{"hidden_size": 320, "num_key_value_heads": 1, "head_dim": 64, "vocab_size": 23529, "bias": "none", "parallel_block": false, "optimizer": "soap_variant", "warmup_steps": 109, "decay_shape": "linear", "dataset": "wikipedia_en"}
Each number is 500 + 40 x the weight over its row's rms, rounded and kept within 0 to 999. Layers, rows and columns count from 0. Numbers have three digits each. The size before them is the row's rms in percent of the matrix's.

# layer 8 MLP down (transposed), 1280x320, rms 0.109, rows 720-886, columns 40-79
107:483448486452574443497506495451484488515516463479546473476527496484472533523488592529494477495566567473503560490462485520
098:489435404471490490511467550505494454494453474545448432417474518453473428474464506478514499466435495584492533438497477520
104:502577494491515551515509443551533499447474457586581616485490526575486465498431517460530563457481519536467439530527546481
094:466537531457475450474555537500552520467518483483443483506503493558491478525488547433568493467538447478521533514545406429
100:576593482545578490563529459421480477502501452585541511552553522428535519481527466530548509474538547518535523520487470452
094:476457505476485538482511524545486500598508490531447572515456496468505564482545517450504481566557464420479475562511520518
099:520533534560489481494543488520494494469510549539530464479526532466511516483462502553555518487465436526511422498518395432
101:477434568456490539553444429469472507499419459431440578523459502395505503477535458559559599510490574514490448518493505490
101:522560510469464542459448484465501474546477417441475482450535520459486479490464545464581440510472477459501499493549544423
093:460467439488543481552560525493455465480525502511530555542532552570519555571560500470471502552485526518509485497514502440
101:490530484505499523517459526521472449485532455490552506490460526460475488552495500460448455561454500441467502462521523550
097:480466547488505569496446472487494519501511532559556530521534479434501465495506504534499478515556511495513516478436519626
093:478519529526462538532434551502474515536518479524584493481506507500480533535492467504441574543515504488526517470518493480
092:526540450510509514473599571473474540440595520519426455470432446542503503493483528543468487557468498558503475490574491535
097:512408517500511515512512473510487429512449494503437508506506517534455506526495523501580565473471519457463515434483528440
109:478461465535422487575559538493475507464511518452544524438444520411421534517505504417546519497489400485507556497541507467
097:539467424503457515515522446493543511449472508391480516522534489522491429475521547479502528417508516502519514485429561450
102:537471561483530489442530454456546531506503539488511457496474540513475462488571473546469499506506480532530533513504496517
106:497494539497535578439506536446578488486514444464518533448560465472494524455509538513492504447488446437477504454487523446
098:471444473504520545447454470535508510502461490504583478527442479569517505497519547446490512542486500427450547494461474457
098:562495480505520464499486525464431481520498508486468525567500530505535520512433494435420448507472507502516489520515567513
100:450455481565508549433453531469537509524529489510442480456473567535589533427533480505484519530525490482458515519591574571
110:507434467498470514466560526521507473549541498510499498446491501427499534480479480508474506505424433550581493588497482475
099:530546501518530514501518519458460490545508509502493469429583458496546494545493444505474533527525556585525532510455498459
094:484523544532501522451505461548571603558475499450458480521514513507549486505490456528528416550433457467485519444450581547
101:542476508468467534545555544535532489462524523562529491607504457492496544478484572590486549392523556478489530516439520477
101:534545556471464561553404480483513510460521513490477497446512474509457480462463490522453531556482504452557537441537467550
091:528486414541539413434530534569554504500511447379471489485458518533454496491497563484522513455414467520528580515517481508
105:503444464483532558509476455514546496565530463488472477469489486477493536459621501515572512518575525470491471530483521518
101:512525488502421436551445459461445442467493452597530464447537541480492404465457569512562495521465488525482478498526523490
100:515375431447504548525512538499443414453592492529444528500433422479472494518506521528403509520586437486501477519519487531
090:532486501494594486540476455537477468504534429435522502514467508474505497467430453573473507494496539513493542474513434591
101:508515536503439488504497516545517485531525513427500509446434527483469487525516556473517504544487480402481414563512475512
102:508545489546471485542470494515548512548492513505538544485477502442524525505495553492517492516465462512495462553430412516
102:512552528515443441513474443440504539546434510493507515503511506571589412437518527489438499497539476503568504447504522434
091:518524447512521477500512506508541579486434520493543542507558464516523503447540463621537457533499526479487525527505504472
103:558462510486418543427535490485546506554536502409507493420478550542464462553503534492464460481445463497500485589504573465
094:502494449546506439505545480524537428559455527487491517490427570468546461501476495444524536493422559530456494562491599444
094:533493487500440419505445566484548492428501492551628490535518513483474511499505510492601567443483476443455534505444502449
111:501474495465508551532540514499476556434509509483515542551522508557499464524524504499509498566503519491525502555560468505
098:500533525447522547414503480483434531525462470431500472568500517469467546446496500476508489479502514465480554499531550476
098:503485459536515490548532532517527538451469498555519492487514555574512483581551477476565527501488512502521494509442497462
098:555519544527431533458440519464540456485520416484502534427528506588520478509520458515509512443477528537517487489552519542
110:492482524490433528484430532522507501488487476492511485478433492476476515454553565489519460461468516444566506501499493449
100:547552491475473482519452439560458550521463494479521516501446477467510518511505440488568516440424500535461540490436471500
099:437490453492518480538501513542480546477517530587442482478583526464526579521480484506472479467495457459465553485530457502
101:556539471498496469467508477542505453396514515541457494531473478487439407473510535512475523471439529498525480524519501481
110:539541469542508474526479484466476574492484483481499549486532515523512470471517514565495571534521452505488494501496555469
099:488532458498496459445501525525465584505521546531449512516473554539469559475563524490567581497510537496495607473503493529
097:531534485524538549439547505530439503443469445447526510464520490551474550509432545528547486473498512458518541450444438535
094:507519511518544438523489486539500453498431557489514527456501524545527475491477530472473470509494500424537520529549519478
113:432527510525483521484524504519407463504412527464560562508474509500528655552510543546473462551520456544497443499450512493
105:537490510451416576532472459522531475453550531562501501441525506595511456514519537497484485536532508382457556514475508517
092:572412479490525518449489510491500552588554431526485450589482520483502516533454481422479469485506512471556554522494470506
102:524520466507495481558483457524532559524519509440614554551484467507530495608491552493506494536577454445530505455489482478
104:490525488504514535439559407496559415552510466441472542484488467473540519592485568453508471499491570536495514510478417523
089:449501461504500566517506523521434531520525486553432531531471508457453500512614495465455456501515542570453602427542439551
096:470628518463477419547509479469466530471466511573508574466528458519516512521556499515482485487499456445501481477430485576
095:490456468546441452422481511481559459527452479423465559485546543544469484486473573556530482455506463572506440492510525584
103:528519476568573501519547531514455406417470438478510476491507415518512518546480514514468503550503549550498497511412515513
096:576532514462541591519469555532553472514439473413537455485468456536492399470468501507463459467469538510549443456435539485
098:533532495515527428533513553439566494506486527475582489464427477499434499556425494474482509407452485558467555579511526544
095:476489565441452521548526525492546496475546498556510540452492507546454477514489514504477558537505523481483507477534497480
090:486524536499524550478505505484421528438501522494560559491541504466497430495505403496472516557523535454506438485486487487
102:469452498532555511489485456487390518510483500510480544549478548522495596519512544486482519477483459471483498513571451466
105:471554448531501470510546461481510571440523477588529545464546513453517447486493477532409514508513488456492488454528545561
090:477524482466533487508504508476479449464447522524464459485554459584430508534514501487543439489457469501489534433526458531
089:489505511482516521526516404426480557534503466452484510524464490452543525519429574503524465516499553566537439529597534479
094:483461539501489504472467553459528462507498499538455474434510512434525513480528519462501439491559512449546445496461419519
102:418494503498541527539497516500456519480553507545524453492470552501445497538486464522521554531415559416499516560460550525
094:522480543525475463516491457449459517472509517557530504459498469554503504497576486541499475472513467431556427482416537504
092:444474444523494519473513515495497507536470513607503498464554593566510486612500513489424476493487524451519456492446496462
105:549515516481412423463470526490525496454559548535507491546563515547477481515488528430502520489556508455527474504512559509
095:471494536555465502536523526493526482487464476518510511470524472464502507539498587513511465547558518573538530490482470473
098:498456484570480462556484567463579426538508549550561501547473475562463476549562580486493451461473518544476523469485478496
106:450581533449454502489548567497493449464521530492499546485447561490504510491588475532493544479461432493510466502461468504
088:583467525522437445466468463445483572487504539472506508517469554575531431521486504511538482466590511512428520495492479537
101:484441457531512557477529430477470567467582515462422478515488512547479503494447543452524545469492512423521505497502473538
106:569516473540498531596450473524442495561501578444519407453469469479483485521529470482501511524498482489468485426499554500
100:547541519490452468534469480530520520527470526518546538485512494473486489506561534526430577479499464451499515557473561449
107:493596489511557539515528474487467485513493413509537480372473501497396509510417456504512521466501491503457496531569545524
091:428525492522435545464515519493459454466467501547458490467495455518553483573555517531481570487463518507553563482515464478
105:505533478549529490458521531475448560550551503458499561539537463459479514523515483494531531530529477514585468487475472546
112:499479521478464445474525450528513494482506529507562527485513572532544540529486490493573477518519467599444502539462493505
094:495493516553552496514512475456544431473467470442567497480458531484469591532584484476428516484460590462411496494502495474
090:527516519441528513493486475527417530522495496533482485514523493598562554497529519485519473574465463504597428490494496465
102:530440498512504451519444441512425441598466560516463541468522548546512525564477551517521535464505440534503488487485497467
097:446451447483460438446546544509486524544408401456524524504516467404548494484515445499474465476524523444514501518576484505
103:474466497555466491455494530551524465512578477453525451385444560466441509579518496473497504563494507443488471536504464504
097:552557559542447463498477512457477545421532411492417493506483471581523502472530442475441455510412511467454520498544546468
100:550515484471521487498482548518530505444503546507497492536504509522445475569505492547495603455517484547535536509501530478
090:441525510484465468515462485560516460588458487500478518482476505471516492506427472511428539500493586445529486425551494446
091:498535504507521556494467480512476536511528416516544555457537540571500531483546461572597478491537518500530510559589492534
103:499497439531578509438571548502484505464503447495472509469471498491452556549487532483531489495516526528500502378513543518
107:527481573487537513491548512506444517589522490414486477493590508545477484474516522513426508489503409562544523559440531442
106:538498524492492501576483461503501591459422490527494493534474509477558544460578500446426545440535598540490580491508485469
107:522496531524463560519465449514460535457434511475558418498517576510548539531488515498553484463559506491514510405485480490
092:461440518449565544442517560529427500500515509475580496501391521491492513481491483592536486565513551502520478551478587500
092:473480461514538471577442482514489437471527504470550565589459546551528410518511512517528560494490550525500474407497532446
107:456526424479524506537496584448483456454512525570530556488574492429509470530484506474405571545516485503486492528467537431
100:498502417504548523527526463491542500548484460498509535488484533532541519442520491511539489472517487518505522503476521412
122:543537558561468524495435490448491459505473487517425490483494524519488536504547434567470480526536500465496553564519519524
095:440502468539456460532521511496512528428539507481497574499404519555526486482455530566588474490479493515499481521487554497
097:551485489488554481454535534504431452493514466522501457397518574496561436536449548511496533535542594517535505505512474426
094:492485487574425529508508546552478554420559527500476542497429555494501585527486503552443538502459546484522468529478516478
095:473463474509451475516482468508563474495561500512497504591529453550479467519495532549519494463444505589527494508503528431
092:491486507547477500471480516530514408535510495446550466436521484450514507508551505539490505557446490482468533503519471521
105:527501498523512521494512526520455451500536516486616483498530512456481448508507541532437512469463514513569542510533528579
101:528567506453532526467455500479509503571497531470542523487453524569509543497504503430543486476535514557432516458472580506
103:435501473522549470491497540508655519475551536491514467485500515470515477539538498525501432481564446558530477453492560502
097:512549482525489526484507524491469487540548496468505539496472493575556527529498457499501482413518513522473481545494507536
099:501493496531526469465450504414471458529504506500495472444548553499495562504468523559487475513501448514484497503497535459
104:498535466482488485454478561557480488472523501570492491484513513485491487547454530480535496480523543478442447519491465469
104:511426596529546448508449521445530471506463536531446426435441515494514534502497542541506546558522503613468537451508473499
091:514439487456517475521558537439510489443528495504485572448471640447523507487485518473427517481514542538470478522526529499
098:509467529536432500505497583510513514474530492455515503468515514452497474538565488462526452445527480495582516584543534515
108:485497467549532511523472549505427481508524437512511452475500456478496524579501486569473508524547551509558501489505499540
101:422492512486467510504546523459515511431463507546481417498499453603481480479509497518540449484485468507544508461518475501
099:536458591576536495472538551450500509444489506466519431467536450502481452509541484441474443468489490534534580500506554517
112:454486528520459497535473512514543486519494515422509482494473513516492528412451423551508486493512447438463469527530521460
094:460567485462487530460503460493491505442476506435533494464461505460488472550515558529472514519478472467517462527477499515
102:454465452536531469494501478521509479510599509537499541481474587433562534508573487434444544525424533518449521488496494473
097:515490524510481516450547495510519553542522539525534509458473524522417517532497508511498505534455538541449464482493448506
097:566469532529501492552475453563546484532525500500460496471504546490492524535519504521451463392518476492509550530421492554
107:430478483513499511506437503491495446500483486466477474607535485502537544532462568482507485483486527550436511520540485585
101:495550449515553562500511571539575494440582457511519468493479494532481479513508403570559481516455541508555455559523487497
090:519511492446560526447507531475460541448479498595485480526480479491548514510504453486522542504455540470464434527509443476
101:501564487542475462467522475522549510457567479522542486433531481408512529574567496400472540475548513495529486483532478543
098:501527486504528546545505517540537469453489496489525402453518461492515516487421545464534492459491457534565479506513496473
093:494482500535533462424573529515488497499439466450521467522532522551485526464471475551545498496515446531487502503470520403
092:531512493450511539527473502516496488492504497508519500451525465427501452498558542457495512549496527458533430453489543518
101:568560478481599511448526511535543551453438527453536427505430512441440556540548486476456518493507532488479498454533526507
110:496522492473545535509456525568478470595469455525420522458458520499494514503387504446413479504500455529463454521469485468
093:564565471510487473501425510463510461497541507540480522522501472555467538523553480468461529534491534467487509558536458477
099:488526471503486536548439495534524542575467495526490504446483562469481541525481455479431520500463513494492476533571482502
105:510607507583508470429503504481488461429517560509492516505480475516492479484384458553580520498570524473452464497558532515
092:488533487472463494475532533548497485490533473454583447445414507462591566511462508482508484545519540479511516533474477491
104:575477486560437559529474489340538488521458502485433497488496609518501528495486499509574511499413535492468507533464515484
104:577461428477443536519517546530484488415556421507434554509469530517546504523548500426431560570452440497505457512525515518
098:545515473552513550465613455451528492536484381438476473543439522571484513436509448503458521500514509530412506469540524498
096:471517436479520490550510519480477464478543445501545480452493548479562496548511513549544516408517373484511523411517529453
092:473497504414490508458438414485473548532448436492505486520486560460486462509517408465467506462445519477523537546479498514
093:449453466515433533529472521518525464537528443553535485518536483502506523518492515465585478420522461528436522486554521571
100:501506510577408446513514535518494496491515565557400453450507535556540493512434435526425426424526488438464524585499493453
109:562430514546462481472518483528497535544458493422564473487543595580465560523488520502520441414514423535581470533528532532
096:522488563521445513484480478458401562516465448458509473469543572562580428526465463404500512517544495444520552531531569520
100:532524507465500539470542487425483529476545606484499496558475460500507505562506435492528505536438462468512535514452433489
112:464593504494549443544521469504493549563503442517489469499603524508507526442482491486593489532529536443494540469428523497
096:426514557515543516603637551480448508471463488496476490490519478519461493529423453490425507513438511539519521473553539477
116:484477424520506523529506422553521453556545463510516506511525508509538458485462514408529515520443515572534505446571495480
099:508506552464481487456566465512519495432469501484422466520511530505513630523543461499443561569467518517483466525571543552
093:467535439536506509537501525579540540485426458485571495445451527506497543438480537486418553424497538541575566564451402518
105:476445529572512502450460489493423540538483493514527447482502479487494432534460540547467472482486479459559526451584478522
104:418526533444474509589464534447470501513524509466472464486422466453516494488478562471512484509503528508530456497559449449
099:496558433496518438461431454503456452527531499499504489519513484524547565487437540499518519484504513509541488450527514528
103:553468481405514482536520461510473474540507491586514490528510453538518613517478477482506569464579538577400462493526506474
097:476534467494523498494497501483502544528529517480458498559496561459454514536502445510519477476574579520520427488460551535
090:413566451471550459420542506432445494490408540450511531563509562530534488497560526516582496471506476522604501488457540482
092:500533434438533513458507485583586517525517434478442523449502511456509496497545467467420514557508468464545440539522510578
113:530447480548492526466444579453464498501463558543455471533493451519479523479505549550467480481543450526500532604556480543
098:525471560511455566469466475537525499523472427515482442479526459505508493550497528486427553482496531399481506507524480469
100:464469445465529424494504462498455457483493518566517441547622508493495500490572486448591442459444532464465465446539473508
095:519477510494469480546447456469493491496472494479540513522561438516507403443481523478480395449489508511464531456455422507
092:501497555535534486467461539493494533541504439502494562516577519591524437484538592547505419510511515481471489479500558593
099:509484540514467466421487486467479490518502462412473450523506533508444543517483493436525546376549538501434534488543534543
104:510555470503504487479447535468510530489495506430469491469477566490465471484569495526522539524432555536551443503543491500
102:563478471594422518483524498508522539569551458567539486494516543480445489475465518554509556591505512531473537441455492539
# layer 8 MLP up, 1280x320, rms 0.112, rows 721-887, columns 40-79
106:488548585488491569487395525501469466593471529481507517477438552486478574450499434593507525499485435456499519513490496498
109:509521450533483532569467482520520506521502502529526517541524505538462510525473483487527567462485475442424551506498527495
095:557521459472478481543507479389521503494470539526492510498501482517449563551483481569548527556570545514530471516569537466
104:450501572456485517501572539515473527531495537467455521457515450382513500508520515447483496467498532477521554473543466432
095:474533498519580427517525531545484424461519545539459466529538539495496525480541490560471505514507457499477575574458556496
101:530438503555462454526500449540448470520476523537478461502476539481534587568462489487522415446510470432503526554509407513
106:461455473532494515533529502403428483532462405434532531493458528409528519426532428512460483495439478479486529587506426460
105:518574496474513476507443504487494535438561517451502474515399538569512542503528473425503517490469542503464492499500505558
096:468469515509554489492519480446523490572545471507431475488535505521467526463576479443509503564440480526590475522471468572
096:552512496415490533533469506471512520494459497425549618458507496482497477439536502445508520475492537428502525505561482548
096:429521451569532477515553453468519496443461455431457555496477541560523483487462506484434438422528542413536491547540492540
096:546494518467499501434507474493478525572447411533483486453580549500573474483478541502532465471474501496502495486515471453
090:468492504532474558449466522490503494517517538526537536463504497482428521514502561525506465509485442474456438544500534488
101:543534449552538493444457557477467534481579577540503478508518447567508507554497490472550455462550476502472547456482476446
096:406466517510523502524513540495493516484499453428537461456518513524448532504439528490536466495507552503521513565491530442
102:525558477503499507499474522471429542435406513507519546456461476531473527440497440480492417490458525479528556472437399474
096:546553464426534481496507444473528511497513525457503503508474497533446507546441431507427539574490486523535492491452453532
098:473499530524488515422486586436550486421463591491601503466511558539420502524481514505455448353422435538525524448525492498
098:526508570593537524471517499445528463500558426516530536555501569584485526474521467488487428478524570547484502599572474444
098:528540559514499515571540552506494459474551592511471505501481455529525474419500490400487537537459460559521499475519468478
100:547472512504514445516409548461452546510446445452481469485472435488508493425512540565523489452517517526452555503533535486
101:577423539493544550548534470512498539541509481483501556455565365478463468489460549483504473508533521520446475545520443526
098:523489510544490414480441490488486445556543533496587471500458615473520578539519507497487513476587466504485482535423441480
094:557464433513473502506428471533510510505530556498516520501522519534482455447496579527467571439468569509582433493512468639
102:656473576529446540560427442504447481448460434429489496493506500553473508499518497539530543481512430501623512443451521526
105:545483547447463533610500492567403553537455560487490481489476457514524524490478508520521474526554476452562431488484484555
095:572508518494469528539549566494558467549495619438474442476472519497446455520560568573505486493455415555514475535511497522
098:585456430484495526536526566508529492555541450505545494530560494516552516433497535447458508536466497383498525446576500501
103:441464519508466555502461554501560485441491462507523462504502528526520497524483469527505550466517598526503518403500512538
099:531525504482520468514428511525489539522509487555478457455447507522555508458499433540477494502519493470477501483463531535
096:458506552437454584450495514557400546534519486539490479471513525399545572478465487504448466495507546448412510543519513469
094:464549528560475509497567436538492598476529527501515485483498493498468523502470472492503509447499535530475476436457480556
103:497483480470436521645472496498516488433458456505421578489459516439518495484473475551459436533447496492464498535525468557
101:496445506548546479505511507461516436511535441463474522423564433576553480482507494583476453486493411511540542511483445479
100:475448465605537544547490465478502472491487481551537491502494489519501479480465522483471456542518513492466514488443490497
108:460532433477536484496517479470476464477524520553526490427457526541503568476502511467500462459510527489522536451555453531
097:445469479559531486499508525491566488518487508476566505510528507503497468530510443547537466528445521523498487513453563445
096:489413459428529526491527489445459530558416482487506447450489492472463459550446493500528501580531562460418547531568452535
103:562461541488507503525495448494516601569461556514506461560558457487515469496514538462504510506494589528524549538455550551
100:435503517500529535577510424468500459482504429537542514465462417437471547554453577493493501516495517528418579472437554441
101:558519443534557535518495497514511423477452510436520485483537463493490521468478470528485511543494509485571435526443560500
099:549515501520538389473527512548530521514501541490573503504550505521549520432488516469561487542523498444566500518538537490
101:476462390467478499435455449449484515490488535499481504463457486437424500551457469493503508503530481556485385499540411473
097:501510513533450432561532522534446511479434556473492495479527550448541537497427518484521513519480509536551465509478479507
103:479555490435436511517443476506402561490541488521532465495515505459508550448422541502492523509537493488478443517494496528
096:484495559532506496455447503465420466525463534522527587456510468489478496450442466518506612477496456493448578478514513466
098:506466456529613465508534459492474494524565437560553461464524579506529470484500473478460436544468559542523468441465399443
107:460477521551505451540418506512420529504541553555483518499551515510465560417524519519533498538492554469480577429495554505
106:495379485495428541470476488443535482490517490488486460490491486508467437556482497536478520504466573465453517552492513526
091:424510567491430503469486529557537510473490461503529540493429428548475576539529542543518432482539499426474474511436477468
110:463444564539541515518523466493507419451448531476448434476483501436438539527485512508537471535465519503489538504454524464
102:448517515498522513481566462523437468474531527516494472572504542587558504430544483489502537491552474564576486483472503492
095:562477596490523461505470483528495499407547490525501501524532515514445486451534497457493509520502518438466553421496583530
101:438435486472426484516524456486453530405536508484512558469455497554469547493527500472539430513496389525514457469501495512
097:583546537527524477507502491560457483540483510494458494536511490468524479446511503527520506433408466364488491482500502529
092:484522538539482419480513504458558533469444443411495482526517477460522533519440474541539538554531482479517485577503535491
096:567462505489493438531498513436530487491535494485464486444500523455492542503540564493435480575518565567440507401470481545
102:469570460502502554552516473526519531468526414484490501496484500548538484528476402482480522471412584518484576462440485524
099:533443505545405545573520436533532501501481486557519489517528463544475536566524550499493517579479485481477544420538529555
092:464439454457454489502533456512479520466615485467519495421486579463437509517565556516475513482529562565488461526514463447
094:454483475478488427477541561511465496547497460456575470447496490472573543474482486567530500521477536424519508518485465559
089:467464428531493542527491507504529508516479456470470535522484490473481514562480491605483488489494520479439422537436518455
092:539551459436458459512526600519484558561514489457464479480439514523494505496518456567510573460519500518508444590468477480
099:476471497507563561538541510553478526516493480485477542493441453537450547457460480474498498470542480525495531466447531536
110:546543538523488526512519441506459483542484464532449511535508502519519513543505440541539465530464505506506444495499528424
097:431388495484541430492511503491520471512472487510500476526455498542504534444468461459490459625507504502532459484536492567
090:523512463496489452517499512496542536470447527482505482463499572512447485506469395411525584461513511494450514563487569471
106:511456481534475461470491485486515477484473481577478528495488543501543548425473506511515545523481562517553438466441491511
100:458551539500412479523455487492583491602462529431455489522510443508533526468580513525451464505484517471486448522506470539
096:513500497548479558400456431469518480502569548412436502523491532466516524522465458438551538546541477530502479466499502478
088:489532534544425532538484519435584521560542519501462519499458514515478566468516479453463523563516556455507510483500539548
101:536471478509569481496472587463536511438507467526504536507552512530533477490458433560538402515473472479486522519467535429
099:522389455431532483491511487512437517498515541482503505498534494559522516447510478531511500494456447518491475558494485471
094:514528434541540514517481495484522477531530493526548537557426456547535517511559536567554415498506466502452433483420463498
098:495502484469446596474508530503528477520596478523525553518509504569533548505531493479487540465434387489547528485532484466
099:444574534460560535409451590520561440475515586501462492600461485535521571475509449519459480595500486498547564503505569470
101:398468454490487533465454501483442488482491469529497571523459558537532526494520439459482479515498505445510469455484443456
101:541590532607482444451494577526560438515523528466564496556506479459489526536487457460498494506502558445470567450503529529
099:496500483451517457537490517506469506429419407428465389501556549503502496553454488529475555505491543465489515527491449507
100:433586488547459553484518510483548472522549445436485568478501544466486529589517428510538489441473513506574431564491547516
094:538419475501573544589479527525598535470451523466432525510539485501496441504422560538454550550482527492429491510534474533
097:486486525520456480566590470463487487459457551438504501474493539530497540425505486529463500447542567542431558462510473434
107:522527547492508560467543438464461499541459479548467567446483488515476571540482493597526522516405479529556525526411478526
093:529543511485482522472482528517623521541570499527484493582446549529499542475493493520495457516539435477508476459540486557
095:480459428556556496492546531476503528467478520523523514529477454510501497504571518548572517479481521498478588482496437559
099:553508591493435551454476508474478515450492494505494534512487520573502578525601530567536426488478528463483501457493457451
097:541509553490502517508443416504528514527544500423496529504416440488474419493514493511469390519494549512525565446443478517
101:565493460469459470525514497488483449479502473469555620480557527541523531448490492541505461499513517500485489496472589483
096:570546487448463555459481507506518481523454496498472525514537454484519406438503543531544533537454569481483548527481550470
094:465471530450529519465535485521499529488538465482454563508464467502484516515443509510538486514550425461490489511535573507
092:472501507542462525557479515514481512510444483564534527540494533436472539495529417518446587479547437470505500529558530530
090:458449548557531470523502505430524483568488489551491478480500541541525506495457366486460514555504480488548543540515462452
102:519539461466593494442503549480510501488512516499514495504487493521463581476528542502480461529498485423511495513516425483
102:588425562520475498491491493468432506539484558543502490471553433558525407511561526485457504525464576533536491494502433510
102:550466559539452524519515536500560457449478531502413527502566514493511501550602504499487511528404492569527588516537451458
109:497494511471434476587525508498436489465499471489477435527500523495454505531533489534501447493573495485512530478550491426
095:545468581509454470495442474442525501504488494468511514493493522543508524462434435387476524509509546482481568513420540529
099:532435456584513537480370467505502486542454477500520540497482495545530535468503530470484436588431619459446537533525465462
100:481539531553554552511453496467495516466467576560459627493563453563573448466484558442439560503453459497457473449515553515
096:479463572525453547536513485464465539463478526444529496507557453536468507522458606552483498532486545514473518500425594569
120:523473519573542499501553505538493536469513527476510438466483486552480477545495483523440450505492452475472526579518505434
101:491503512518451472464455514546490505499496511407472518430578445475528559472520471435393548499493497522538507519454483483
096:534522541485495420536485517556528563532446497461505502462524504448419545474512467501442475513469495415497536531538542520
094:536493506491508519519466459591425556490519505526501516493525520555432532478451490501507428496522480521574557470469495489
101:480475572457496568530544468568566433534528503530550515475474544448506531522529506522477529508475571484479482526530521565
094:519461517492495536461450484492474560512531527535463448498473530484466503543514490531510496427554481497428496556516576515
103:507541520545462480526548478468481499474478389539490597539595465500505561479524448536497485498554544538470549510495447529
106:502425529515522577596454496543506559499471477456504565445446451445485594476545548555500539550475600463471522537527483518
108:493537491508548482478542473461527518476495532488529508518524434484478515488531444472492454588514477581481455520467498580
096:506465537418581566495554451499538436474485474502490573497423521535469494560538519489488466583444589540474482365408470523
105:526499498492515486513515480577500550473456493456471554469521545588516523512456444474522491469504529421504506488542463470
099:471442547497493518581540457465514499478431480481560508547541454552545571471529450536505619495471450482543484526510496556
100:470466552604515457533487491501547544485496484476534517449466571482507494511485507509501472550568445536571451529528508552
085:474502467490524487486537466471524497459428499444509416459500458592515494579509496496501540454512450528489444415488513529
100:482452466571407439454536496461577506451460535489433465458476456519510526496479510517576451557480550503421473523583467493
109:442501497451477571533519415516497527568470438463446475523531505462565532479542450543458450499509479497562503488484522603
093:514522559455518469514533517471462506446490521473478586525510521519503583454509446500501487564496560490434473490501523587
099:531530479449465538597463498485478465439455483468473533479489464427479388468481510492518539427472496499470474456479502489
119:495465477494490531459524524478481481568478493470515458494451538500495522504591432524475463536539489462454555482475499482
097:555444514480465495501502508514487457572499461523555464578503493507519467439441427536557548471496565470503494508511541533
102:497535469557523574475512527484496472561538461463494554492524561514525443477608518451470483525448478519464506504466531418
099:469557471485488482536465518489578474541478530497532535576544560539553548509541500582442527525513525462546465518461558550
094:498532432487473593544515493456478527498556507470558519453508531532403430556497482512523479469504510527526503552453529471
104:445567514446519495474512440585511489518509514454578495481508561470615518437499442584475488491446477413516478498517551492
106:482492465549517539588512515519530454511471523409467542530461654448442531493495482534534429565447512521457484510580500506
088:574564499386542498502468476512507491462522527473469549529488470555551517519506539511505486458510499457552518532481482445
099:497505489523429482508498567474507485547516482531500444579596513503475453421505426515531523567512472420489447481437486454
093:573555519528460522506423476531500461517513473431523509533511576448487545513557449431492542495518465471443540521494519482
097:484494516498485514509501506519583494453466553474479525554496510467433532538545544547474487514463486503533600454508503536
093:510518491425480390589562449566502564472404590487456549541545477512359499532464468559451532543476554456479469524498529505
100:554495520464486510481526579529475499538428513535467456523476515447564568514472445538472540484449524447395386514584506561
110:492476555540491452518503532597489454537549518525498529446428452475504482469499515464402525506483491512484470540531485455
103:504525439502522536475509476525477527512497492477494504498510520494555514447556536547538515512478583536485404507490564499
100:509463530482526463488425453488518456498501561526442443523484459529460515509607508617495509546544567541485468524448492492
096:585509434460474448453533569510565529457506527537493487517461462468536461452521491504624509504547465486563481539537514455
099:485469562564502511562461472557477468515540544423407441598515452533472445412509543446554607463517494509596452451476526488
096:570568450482524505495535438449585528498556494451535481482450474440443442544501498480500445482455466524517477554488561515
103:512504522548506516518530486526464531491448388511497494531469498549461546428517528467544501525559528439459469623474569528
095:432497464448513537461553521488513498472463519470551474461519472499493536543481526502496579534433523550557539466566531544
099:420486429498530497513502548465446456493524488521529525530440465509487491481471523517516513516521499495480584528471568522
107:518520496474475543468573502484479426583406519487510540533468462448547525488479482481467491516443549443468568420504540499
101:565528472490511571555535505600520503481440459514516526486507488524572551478504579472494502478543507365472482460461488538
099:481477541445426506482472505426558494480513551483460528484479472497515540534527507477477523547525569512451497486479507542
113:524446584536512569512513518500482435522531408478431496501556494492516481467516545443469460534552508460527484512555505549
094:518536531410480567531488516459570448506523471510530483565462531502513549564481555523440447444499577481457445469554485478
106:416581500460494496496400418526553499555466452561498452488506586463573442503475500476517539539508481483465505472474565478
113:500454504506469530466472482498508458491492519518462485487581501547516432451541451483534489557522473414518446475512559477
111:502371548517456462476530519536491475473489445527444515432535458515557535399515468530490414477467455446477574501591478483
115:505498469434481459551520545523497478481426524499502492483518502497589499435453482457554475414511483428484550486455567511
100:536435444441483525510568490445457501523531483440500463569453420525430505489466510515515509461495504545468494495495525460
096:494505522476529521498542481464502552519488494481528554516443465570543512466449510521604582490484451403492518437522542530
100:515517534541498472568519530511557473503514453460528507537550516551503476481568502515451522458462516502448493524492513502
102:518541446431454439557516555481473524468513476434491461504468554485498516472552507428443514540430473489427444492518535517
098:490538500485489610515475473483521467530503501505455598536446441467525538498564438516451499488486523454455453468452508484
095:554494474465453411500523529454487513462545490517502522493568500431469475494494468446480459469515443421448494512489545499
098:511472513512433485470462547467528493479490463460556481521448460466504488488553453581436420577477474534563521549528503446
094:505491456534458661516475491487572491492467513485480515489443501529518462415449480546468537443514508512527519462513528542
089:526531568494398487457524509393466486484502519498540516473553477531495486472481528480491400526535515542448550478525518455
104:533443515435521516528389580450507477601468468492574449470571482545446482498583550489507452483470512492438568486487525485
106:506503439507455520466452514500606567483586477431401481494488522488497509421554485507483491553481476490547526455550489501
094:529421554487494533492494552442488531523471559468484521497481555476498499456610544440463487531424478572479507453523490509
100:564502469470530507510435555556609514466508481458541458478416526552450501494507488469481461489542546498517460541593503462
096:468615491524494477485423531402562565565567505429487469491524508461532536522504514452500418579518504516505497494500575494
098:463484424538482512545583486524591460479546497530563510483526472506521546552516491536471542520510520477469447525464465469
104:540435454532574468484497566502513492423502615535488461526506541455563478509491518496469575450470548543585550531483466480
099:509492500499532479448419534468463490466467511514423534492482507414498549446481548458500444496599456498474560533447539392
104:488508525518497464527484456481483494605482449534543578496559540489473489512533580515496397516505535466451533432509530550